config.toml
n_layer = 16
n_kv_head = 3
d_mlp = 192
bias = "none"
tie_embeddings = false
init_std_o = 0.00881
beta2 = 0.95
schedule = "wsd"
Each number is 128 + 24 x the weight over the matrix's rms, rounded and kept within 0 to 255. Layers, rows and columns count from 0. Numbers have three digits each.

# layer 4 attention query, 96x96, rms 0.131, rows 0-95, columns 32-63
085140121153126156113108088102105091153137097094105123108136168127083061139147118159128128185148
199161127092081074128135150175128185143112129165143127133120088116188177143075167114172120114176
073120123150125151140133107112178116125152097130140141120131141135093095142157107133136142122075
113124141153112144109151112132098116138145109120120119102137134150109099130136140151164112174144
177123119127133096104119139149139154109113156126136125145099137109169142128111149115116118109198
101122130124108146130106132144149142118149150148145124137120089156126116126132133136135151123107
156144118100147147129134123129109120127122121113127116132122149118127141135094141123140129146149
161145151136146102123127180144122167119125144146125094142127104097158162130139139120122136105122
081070099162159196122149045101115037104126075042098164126104203163025075138126106168119145171126
141112105137132125122113092125117107122122134097113150138123160128103113124113142122110107123175
144131117103140125129103178155111136147107106179114127157097107127152162136152128151129136100114
108140143094092107107126135105155157179129122124122098116127124104134099122096143149156134131113
113115116145136120131143124156152136133089106101139132156098128140132124127114119118152119108130
151164123095148138116161119113130129144156113101130108108138163109149113161099129160110132136159
129144102177137132115110070101192136188117160125136128140141176130089113108137144102081113097145
112107072152120108135144116143174134122130102104133111122133164116097120132103122150171128135163
136141100103111165140100131145137135137091131135123134111101119131141133115163099102139139116132
133144132111121144139088132177098112141120174174141150124133088142164126115165139043095143156130
148142122160140176136129107102127115099073165148120177108115137130122150133168113106105127115102
114141129086136107120166139136131126118124116136131159108138129108139126147152104133115107137103
119095109142119099086087100080120125167144112139103168140117168101162100144132112195091106123155
121129125097146095153143127167171125156143137114161115101128160080138111130112145126116138149146
145119109083101124130100170128108127109126138141122111100136098138156142120161139143139161121109
128105153097098128149154117117157153143120123111150131096120133128157133120048157132153141141120
109142097109134152099101118114133134206108130143115126144111144136135115137142150124113130136157
113124079126125116132098117135117148174086139164090112156139091161159103092185148183155134145108
118133102126154109131131124149139128118101162137112135134119126100084099138184120152088116099117
120146096129133123119133138138097117126104106156133122129148114103175127125096155165151150171115
134137143138127169101140122149107113166125113155126117121121148126147132127118122102158129141158
142107120067126144126128114112151124163115092132100128129113144125158143126148109138159116132150
104148119158138110137102141158080129144111144188136125131140125147142107093105151144132172134118
148142132100150127123112118084128110134135165109148117108128125111141111130110175098126144159141
076130142168188091149121122112151126153151127116101138139170148142078102134131105107112144081112
103116146149093107056115135075121103106158144123122063134153165144080094120112135102140117098180
086108129135130098115115118075115116115199158148107076137168159138066084092128107124130144108123
170143148117078169106127145145145134113057127117147137100133101101191149141118136099124114127135
158139154120111149118148155137116128134077124116158143152147109108180153144124139114129135125113
164159132098118154131104157180145140181074100107170181120111095100187152182116139118127112124110
096087112134136088122099107083133131116187143144084097137152150164063091099125108147160140103125
117128160128149140103178134101136121111096152113122107140120150124126134109136138127087170082129
144165089105124150147112169163144149154142148206165102130144076092195155124149135101129144136106
103115116117137119148116086108105127102156144149100098115139142152115097091134124168150126133144
159139119113107113151144102154147117154095113111105158134101138111123142126108130148094109106122
154127099149136138092127169089106131166148125169129141176114118132132166153138104081119111128122
134105088127115151104142117123123115131156121141070136145116144106121170118154127145095139144113
144132135150107121144110125116095125110152119121156130090122120150130127167123154151154141147143
111104104145103154068147119114161126108150120151147153124107144100131139123130132127136135131142
146151133144152138141132117158132128097086090111159186095081136154125125145138116112099138092170
104124147126128128137148138122157132094101132139132102134121115142142118105135091099056143128123
073130152114135140106130128137169115092130139129148126127113138107125097106165136143059172126120
146099133122133111143126148091129127148132156160108084162133108128135159096130107085114119150097
183121143146108116129128122133119121152101128116138139120126122120154161122085118110168093108169
124130136115140135171100110091131138112112112099153143107115117174138113126131154123137130111093
115123123142111124141119127152162135146131152146133098119107134115120124125129154121118123141084
129116131165111146131168108087122105099107125120123161189096142097117141161153149153084149129146
106163126137138128135075131154110133126136145175117138090153130141126121080120119139175109138129
101127124164131162118138123084114134126120155136133110175165127117115104138118142123124179148085
098130186158123100135093117144131125074133173169172095119120115135150122108160105139134129165133
148137165145159124136087143124101128137122134111154123110150123144123144104148116135185149131142
123114159119101115101141127136147124088120122128161134109084139146146114155125153128095137126157
123103175154113121094137122097140128089141117115167097140147118109146150142114144112126141134198
127135100153112148112126091125126111118088120137104156098117157120139142079103143150120154118140
145128142105120101135129167121125118151137135100113095152136107129110123153141135130163092130133
111135182169130109114101164151107133105132157159159122141116123136152156136167112124123150170117
149145085094144126123034073113106113150117140146144085091132107135136091084131171160106171149164
111143133125105109141139143129114153150125105158137160184138118123117093142144136137115100146126
126095150166135146141181159132159128102142160095133203140135140079177132142113116101119094144097
152097145192150157125179154158136155171159092105120180170128140104131150150123109128155083125102
100117196190112134088233215114168145086117165120120170099104147114168152185139074092168047108092
171131128130082120109127174160142112135126160159173132105114100159111177133157155135097106159148
107092137122132138133169136125127140094133076088071183153107153086155068149107096118136109130062
099119230163128141075137132127165158135096172116163102112135115141124174166134144116161125111148
103149137141114136142121112143141136144123156148151079126138101125111155126140154092122126141134
160151098097106109092079136128122141161123172185188103114157100153154186096133167118109183127162
133131132084147104136132134129129095131097148141138084134103100105128117156131145142151185094150
113091153150127147132148101148171133128154156117082125131129113143120152137151127104117089143115
091107176144147167094172101131155157110111115109119138156137120119159169135114149109134140128096
149122150139138096162123118155139155154151124116084118111109090114142123139133153121122117143157
158141079092123086178075171158115116189131123147144124096116128133113097132127104143093160133156
140146156116110134105119120148113135143137152146161124088129124148095118150116118153130111129164
135109156135134148136129096152154131117128142122117090106121085115125138120143159116160133130149
122121110120113139125137145107112109110141138138158159155103156150109114133121101135119128128128
141137147145125135122113114128142134129118142133122098089122091145115107137150146132133103137184
128144134101143146152115117116110132081101094117147113101136103121132108111090136153173169135138
132144117104132115143147152107128148108113114120130147141126160106172147148095123131128129112110
114141124145126157099103140116110085117120136136171118140141119157085107116137112146154131127147
137124103134114106129148143110121133144148119128123169152135168140122142132149090138101106116113
140133126140133128150119137147149127161137133128127109101117096119130123106141138108136125133157
116112127127128117107125090094115105098097146117112093127129149119118126065132148148167142095095
140117097083135108194123142138123142153111108133116123121128127107146141146130108131102162124125
129087139137141145109126119130145095121122110120125104135093127129143142109136149114155124126126
130138123162108131089111175135148106127163154124147150148125134159113120131145135136126112132147
127117140176125131102138145128129134112168151132141168140132124124092103142129120093114099148148
139131103147121116150095123116086113123141114121116111112142149147084080130151131156126136146179
176151172133083108091150129162117147104140170122145134111109138099123116118143121168146074124177
152099171098146102150088125117091139139134086130115104114106121149111125157141108152126144132160